Weights of a small transformer language model.
Size: width 160, 5 heads of 32, vocabulary 2508, 8.15M parameters.
Architecture: RMSNorm before each block, rotary positions, biases, tied embeddings, normalized queries and keys, capped logits.
Training: 383M tokens, 2070 steps.
Each number is 200 + 20 x the weight over its row's rms, rounded and kept within 0 to 999. Layers, rows and columns count from 0. The size before them is the row's rms in percent of the matrix's.

# up: layer 14 MLP up, 640x160, rms 0.12, rows 443-462, columns 80-159
# down: layer 14 MLP down (transposed), 640x160, rms 0.0611, rows 443-462, columns 80-159
up443,097,244,208,196,207,219,232,165,202,206,205,234,178,201,167,185,209,197,183,192,202,184,183,225,216,204,213,178,214,221,206,203,212,226,175,229,205,216,207,184,203,182,183,195,207,205,198,201,147,176,217,205,224,183,187,204,181,194,227,223,164,200,244,190,192,207,219,190,206,213,216,198,199,205,160,208,197,208,205,184,198
down443,097,206,217,205,210,233,230,173,220,246,211,179,201,204,214,219,198,203,207,221,229,195,171,211,240,233,211,205,199,190,198,206,211,189,189,208,216,188,196,194,244,217,227,184,206,196,212,216,239,201,201,198,191,208,226,208,212,167,200,174,197,185,225,177,181,215,222,211,187,200,191,189,176,188,168,217,143,214,177,212,225
up444,094,192,174,181,195,169,202,228,201,231,182,236,191,188,168,207,209,198,206,249,204,202,202,179,206,242,228,191,177,160,176,205,219,213,186,228,194,216,240,200,193,208,169,219,225,204,195,202,181,186,213,194,163,230,207,223,208,212,225,200,196,224,207,195,195,201,202,202,188,194,202,166,198,220,179,151,210,213,240,180,162
down444,098,192,220,191,178,194,215,209,208,194,209,238,188,164,200,192,210,227,181,214,197,168,210,251,215,236,188,222,153,190,180,225,221,195,191,159,199,185,188,203,178,200,164,222,191,230,232,197,209,205,207,172,176,219,233,215,189,172,200,208,187,245,206,194,218,173,168,197,196,176,204,156,226,190,196,188,199,181,223,212,209
up445,120,223,219,219,205,157,223,164,209,185,213,197,202,159,216,187,211,225,225,204,160,231,217,196,179,197,207,221,167,196,191,188,203,195,188,215,196,216,190,205,248,214,247,191,218,181,197,195,200,214,183,242,204,169,178,214,238,184,174,185,222,231,199,185,215,220,223,207,209,182,201,242,193,211,189,207,190,186,192,201,191
down445,108,216,237,178,200,202,197,198,209,178,216,179,191,154,200,230,191,222,229,196,203,216,195,216,175,189,222,231,159,224,164,180,198,210,213,181,248,188,181,205,194,203,260,157,203,221,211,194,236,138,201,215,199,203,179,179,188,200,204,215,221,197,193,213,225,195,207,216,202,209,197,205,202,242,192,194,204,167,197,207,222
up446,106,229,208,206,201,199,196,227,222,167,203,165,206,190,199,171,190,217,225,205,219,204,191,243,246,236,206,176,192,238,216,178,169,205,200,203,179,176,189,208,183,223,201,197,239,164,212,194,155,214,186,204,197,228,195,184,187,197,216,198,161,162,182,184,207,222,181,198,200,179,183,222,188,170,216,207,204,219,209,221,209
down446,105,144,178,197,223,232,174,209,223,177,179,204,155,211,191,199,183,195,216,166,163,201,220,191,212,182,217,189,186,226,199,200,202,244,190,213,231,199,208,170,202,182,213,201,205,154,211,215,228,203,198,214,211,198,231,180,231,194,215,192,191,191,221,211,223,201,175,202,176,205,172,180,189,168,218,225,214,168,199,227,252
up447,097,197,204,190,203,191,190,208,226,171,205,159,184,180,202,195,165,208,193,214,240,202,196,198,193,189,199,180,219,200,204,210,217,206,174,206,206,192,197,206,186,212,172,191,172,182,187,179,205,202,169,163,200,205,159,237,188,148,177,222,206,221,217,163,203,206,204,220,208,212,183,255,221,180,234,225,197,186,171,221,181
down447,102,164,207,187,172,215,205,181,185,194,217,166,205,195,151,188,206,215,168,220,291,204,216,214,191,207,181,210,184,199,203,176,187,227,184,177,222,207,243,206,214,206,177,196,198,209,200,242,229,178,182,202,199,202,216,231,180,211,181,172,224,187,206,173,196,179,197,233,192,204,178,168,211,192,229,199,202,196,228,211,196
up448,106,236,189,178,196,210,204,172,214,194,184,192,203,193,195,220,197,180,222,225,155,202,232,239,217,213,229,230,197,180,187,193,200,176,208,166,210,212,163,178,184,211,194,200,207,210,176,185,230,214,154,216,157,183,205,204,224,198,201,199,174,186,162,205,211,227,191,181,244,162,225,166,185,196,196,217,226,185,175,198,187
down448,114,201,199,237,220,198,194,173,186,182,216,190,184,178,150,214,183,160,218,196,169,219,185,227,255,212,202,224,201,167,204,200,209,204,199,200,204,191,228,191,203,182,208,195,171,190,162,182,209,198,199,229,207,202,185,208,176,184,232,175,213,204,166,194,209,201,198,207,227,203,228,207,208,189,173,208,201,213,197,192,187
up449,111,157,215,181,168,195,206,191,226,205,201,222,199,201,203,203,213,221,192,189,198,206,208,236,200,216,194,215,206,221,235,221,248,241,190,209,206,231,225,185,191,231,211,183,204,166,170,201,209,225,215,179,147,200,206,217,187,188,210,160,215,181,220,204,235,204,224,214,183,193,181,219,178,169,209,201,180,194,207,254,192
down449,115,218,179,201,164,210,218,190,201,200,173,214,190,215,194,192,181,185,213,233,160,207,219,195,191,197,169,197,205,178,219,211,212,177,193,238,213,183,190,230,208,197,193,193,184,227,193,209,179,186,222,170,254,195,205,194,194,237,188,241,174,192,189,232,193,196,191,203,178,199,169,202,200,218,220,185,166,177,231,213,238
up450,111,228,226,215,224,146,169,258,231,198,211,203,206,199,201,208,209,179,189,225,182,157,155,201,232,218,159,229,181,219,188,183,175,193,182,172,191,186,189,198,193,182,193,210,169,212,207,203,232,213,202,209,167,186,171,208,220,217,199,229,180,230,205,182,208,196,222,191,210,204,190,204,191,250,190,226,185,223,194,198,173
down450,109,185,221,200,217,176,218,207,235,203,228,207,194,239,207,230,220,203,200,191,205,221,231,168,190,186,165,236,235,195,200,211,216,186,176,175,176,193,208,191,224,191,145,177,208,157,224,198,241,248,189,198,195,199,197,182,178,187,160,186,182,197,200,213,195,201,176,203,209,246,201,203,166,155,164,233,191,218,213,198,226
up451,094,185,190,210,182,213,244,220,171,179,194,187,179,176,215,201,198,218,180,199,215,206,217,228,214,195,199,191,160,192,200,204,182,211,194,186,208,155,197,196,205,224,201,212,174,214,189,174,198,139,196,165,162,210,224,214,188,185,211,204,166,184,204,209,205,195,191,213,225,194,204,171,192,189,208,205,171,201,183,182,195
down451,086,201,192,209,217,232,240,201,180,198,199,179,126,201,204,203,208,190,221,211,235,192,206,209,209,173,206,221,255,184,190,185,180,179,206,246,205,200,177,222,233,219,227,228,214,202,194,233,201,220,183,223,202,181,225,220,209,174,174,190,210,167,188,171,172,206,191,178,181,222,223,218,181,233,174,198,227,177,226,173,196
up452,108,197,212,201,194,194,197,175,204,222,190,177,187,227,180,194,196,164,231,218,158,188,247,203,203,188,201,228,233,212,181,208,191,194,181,188,193,190,223,160,233,187,218,236,203,215,244,182,215,181,221,174,216,216,158,199,193,194,185,188,183,187,196,213,181,245,198,229,227,217,239,187,187,178,176,177,204,220,198,204,177
down452,113,222,161,207,230,181,214,187,177,194,192,210,184,207,233,170,205,177,200,206,196,221,178,234,183,165,187,223,202,188,218,203,169,215,170,221,224,198,196,202,239,201,213,206,199,192,235,205,168,228,178,221,238,223,186,220,180,193,184,207,189,211,190,221,211,181,203,206,217,179,169,171,222,224,179,175,192,171,199,194,211
up453,106,215,197,191,199,163,187,208,238,208,174,215,199,155,187,195,209,205,195,220,225,178,214,203,185,198,170,203,212,182,190,218,186,201,211,176,227,221,227,181,188,188,197,219,235,226,202,207,199,192,192,196,208,182,216,189,186,199,198,179,185,205,209,214,157,185,179,181,198,221,213,216,176,202,207,251,205,203,199,173,187
down453,099,223,196,222,176,232,219,218,209,184,195,199,180,242,224,225,190,184,248,226,153,167,173,178,190,209,178,180,192,195,208,174,197,140,179,203,238,182,211,197,177,193,201,208,153,232,167,206,169,209,189,202,219,192,179,179,211,222,184,239,186,166,208,187,215,218,216,219,206,184,198,202,216,207,210,219,214,215,202,227,179
up454,046,199,192,215,187,198,191,202,226,186,193,226,174,193,189,202,210,198,213,194,167,216,177,163,191,207,203,184,206,204,235,205,223,174,184,201,175,214,202,218,203,190,195,204,187,189,222,178,181,229,202,197,219,215,197,230,213,219,196,197,155,190,234,177,191,232,216,220,187,183,186,206,214,221,193,205,227,215,169,245,175
down454,042,223,181,199,175,204,206,246,193,234,220,240,209,191,219,223,202,224,195,216,247,175,197,225,204,172,229,202,158,185,213,198,188,194,175,187,209,206,221,216,213,193,174,211,212,205,174,212,172,211,231,194,240,212,190,200,224,179,182,188,240,206,196,204,191,197,183,224,223,196,230,204,200,201,200,213,177,193,195,179,214
up455,097,200,201,213,176,209,202,187,196,157,184,195,196,165,215,202,168,195,224,168,238,188,182,228,203,214,200,192,220,213,233,186,216,253,181,182,171,199,263,176,163,223,190,178,174,225,206,193,191,198,192,227,203,214,183,207,195,202,213,206,195,199,205,170,195,209,178,213,188,206,199,205,194,247,172,195,190,192,176,196,223
down455,100,195,184,190,235,233,203,202,205,196,204,204,198,177,222,218,183,208,221,230,239,179,197,206,210,185,193,191,213,172,209,196,208,216,192,184,253,208,190,191,240,222,185,200,212,222,198,172,201,188,197,191,197,152,225,236,239,184,215,203,217,193,215,237,172,199,219,185,215,192,225,202,221,201,228,170,203,217,190,205,210
up456,076,201,204,193,183,239,209,209,217,218,232,246,235,204,178,187,195,185,200,177,207,201,206,156,201,201,200,191,204,242,182,195,210,187,211,203,198,208,184,213,160,221,178,201,238,201,171,213,237,149,181,174,210,200,175,202,191,183,211,175,187,182,202,219,218,207,194,197,215,212,203,196,204,177,220,179,218,237,224,176,196
down456,080,187,241,202,188,202,178,175,189,210,249,162,201,175,196,221,191,190,173,221,183,183,191,214,192,184,164,211,179,173,197,157,219,245,192,178,185,197,191,177,193,175,201,197,191,183,179,222,206,231,196,233,185,212,198,203,222,212,202,206,220,190,194,205,198,197,174,176,180,211,197,217,203,188,186,205,222,181,207,195,204
up457,086,211,203,217,243,193,210,180,208,195,220,223,197,179,177,216,189,199,200,185,181,210,175,212,209,219,194,230,221,218,221,182,189,208,213,206,175,199,215,221,185,228,218,261,235,192,213,210,197,198,218,161,174,238,216,215,219,240,183,235,217,183,198,207,205,201,209,195,179,191,211,177,217,187,192,184,235,220,233,217,187
down457,088,214,198,170,203,203,189,203,221,201,187,141,189,173,207,207,186,217,197,215,178,186,206,222,216,163,188,236,217,185,210,210,197,166,204,198,197,202,207,178,175,217,220,182,175,236,169,162,202,176,176,215,207,176,197,189,195,206,221,213,205,249,216,201,196,226,197,218,225,184,182,215,199,187,161,198,214,181,178,226,218
up458,102,196,174,176,232,181,217,174,186,182,179,180,228,197,215,182,202,212,225,188,176,180,220,216,208,187,177,203,194,183,205,222,216,225,233,186,167,210,177,191,224,234,188,246,210,230,203,230,213,189,173,183,173,192,200,221,235,196,233,199,200,175,211,232,224,203,219,205,194,168,176,177,208,198,199,215,208,208,176,247,191
down458,103,198,219,173,191,192,189,158,206,264,184,203,224,204,173,174,189,181,189,186,177,171,181,200,222,188,228,184,231,226,178,225,191,186,235,182,191,213,169,203,208,173,206,172,192,188,169,196,194,224,212,216,186,187,185,193,200,217,231,196,183,166,207,190,248,205,182,230,208,194,199,232,234,201,215,218,193,239,185,188,208
up459,097,219,163,205,255,203,183,193,217,208,197,202,217,219,203,187,197,218,212,233,210,220,175,234,197,233,226,205,256,200,225,199,206,188,198,204,178,209,236,194,230,214,188,176,239,179,229,206,217,214,170,205,213,213,201,212,192,227,218,229,205,179,215,166,201,185,170,227,221,218,168,225,201,191,187,204,196,211,179,224,208
down459,093,194,195,166,192,156,203,214,182,212,167,193,208,203,205,209,182,191,174,196,222,168,173,203,154,187,208,228,202,191,197,210,223,201,203,211,215,203,195,218,220,221,181,236,146,186,157,229,212,194,200,182,200,243,177,173,224,173,204,220,206,199,210,223,187,239,213,179,190,186,182,203,188,200,198,227,158,172,192,211,198
up460,110,177,218,192,202,188,188,182,194,201,201,210,233,218,206,199,215,238,201,214,186,169,238,174,200,174,222,200,201,201,192,203,189,217,185,235,207,211,188,213,192,211,172,229,240,165,181,194,193,225,204,173,177,229,192,215,179,201,188,163,192,189,189,209,200,173,217,152,190,190,192,202,181,197,203,215,219,203,217,191,222
down460,104,216,137,211,203,205,206,213,189,227,212,204,173,171,242,171,187,189,243,204,210,203,220,181,202,183,209,189,225,196,238,195,194,231,204,200,167,179,155,178,188,169,189,186,206,194,207,191,190,179,200,207,208,144,248,173,172,180,186,195,192,198,217,169,219,204,202,194,228,193,219,222,191,214,185,235,218,224,186,173,204
up461,128,180,219,182,203,172,207,190,200,197,211,244,230,188,231,207,159,182,176,210,174,206,198,186,229,191,190,210,229,192,192,163,219,213,204,246,163,174,217,171,205,198,228,204,203,198,197,210,204,179,239,203,188,202,189,209,211,180,153,179,193,231,202,202,199,205,186,202,214,226,223,199,206,232,193,197,177,238,180,220,157
down461,135,211,176,197,177,191,202,198,173,177,211,222,205,190,218,227,230,183,172,227,169,224,189,211,198,186,224,152,226,221,196,172,202,224,220,187,151,195,193,193,194,223,218,199,201,193,248,196,191,185,182,200,175,207,208,208,236,181,183,180,197,229,168,174,208,211,147,179,220,219,207,198,189,183,194,198,167,201,210,176,204
up462,110,229,203,219,169,180,237,225,206,221,207,190,222,194,212,206,219,194,215,184,185,211,199,203,180,261,215,234,210,232,199,214,180,203,241,182,187,171,198,200,176,196,218,223,228,210,152,215,200,227,205,214,202,186,204,194,188,194,212,218,163,215,193,180,179,187,219,200,167,179,209,165,192,211,172,214,196,225,204,166,215
down462,112,206,215,186,149,216,185,189,183,185,215,233,187,211,188,185,165,232,187,209,219,201,215,208,210,178,190,188,221,192,200,179,235,201,175,188,259,183,214,208,186,158,220,218,175,196,203,182,204,179,188,175,217,203,212,222,210,211,144,191,193,186,230,229,178,233,166,220,203,220,231,226,213,168,230,182,202,239,204,174,167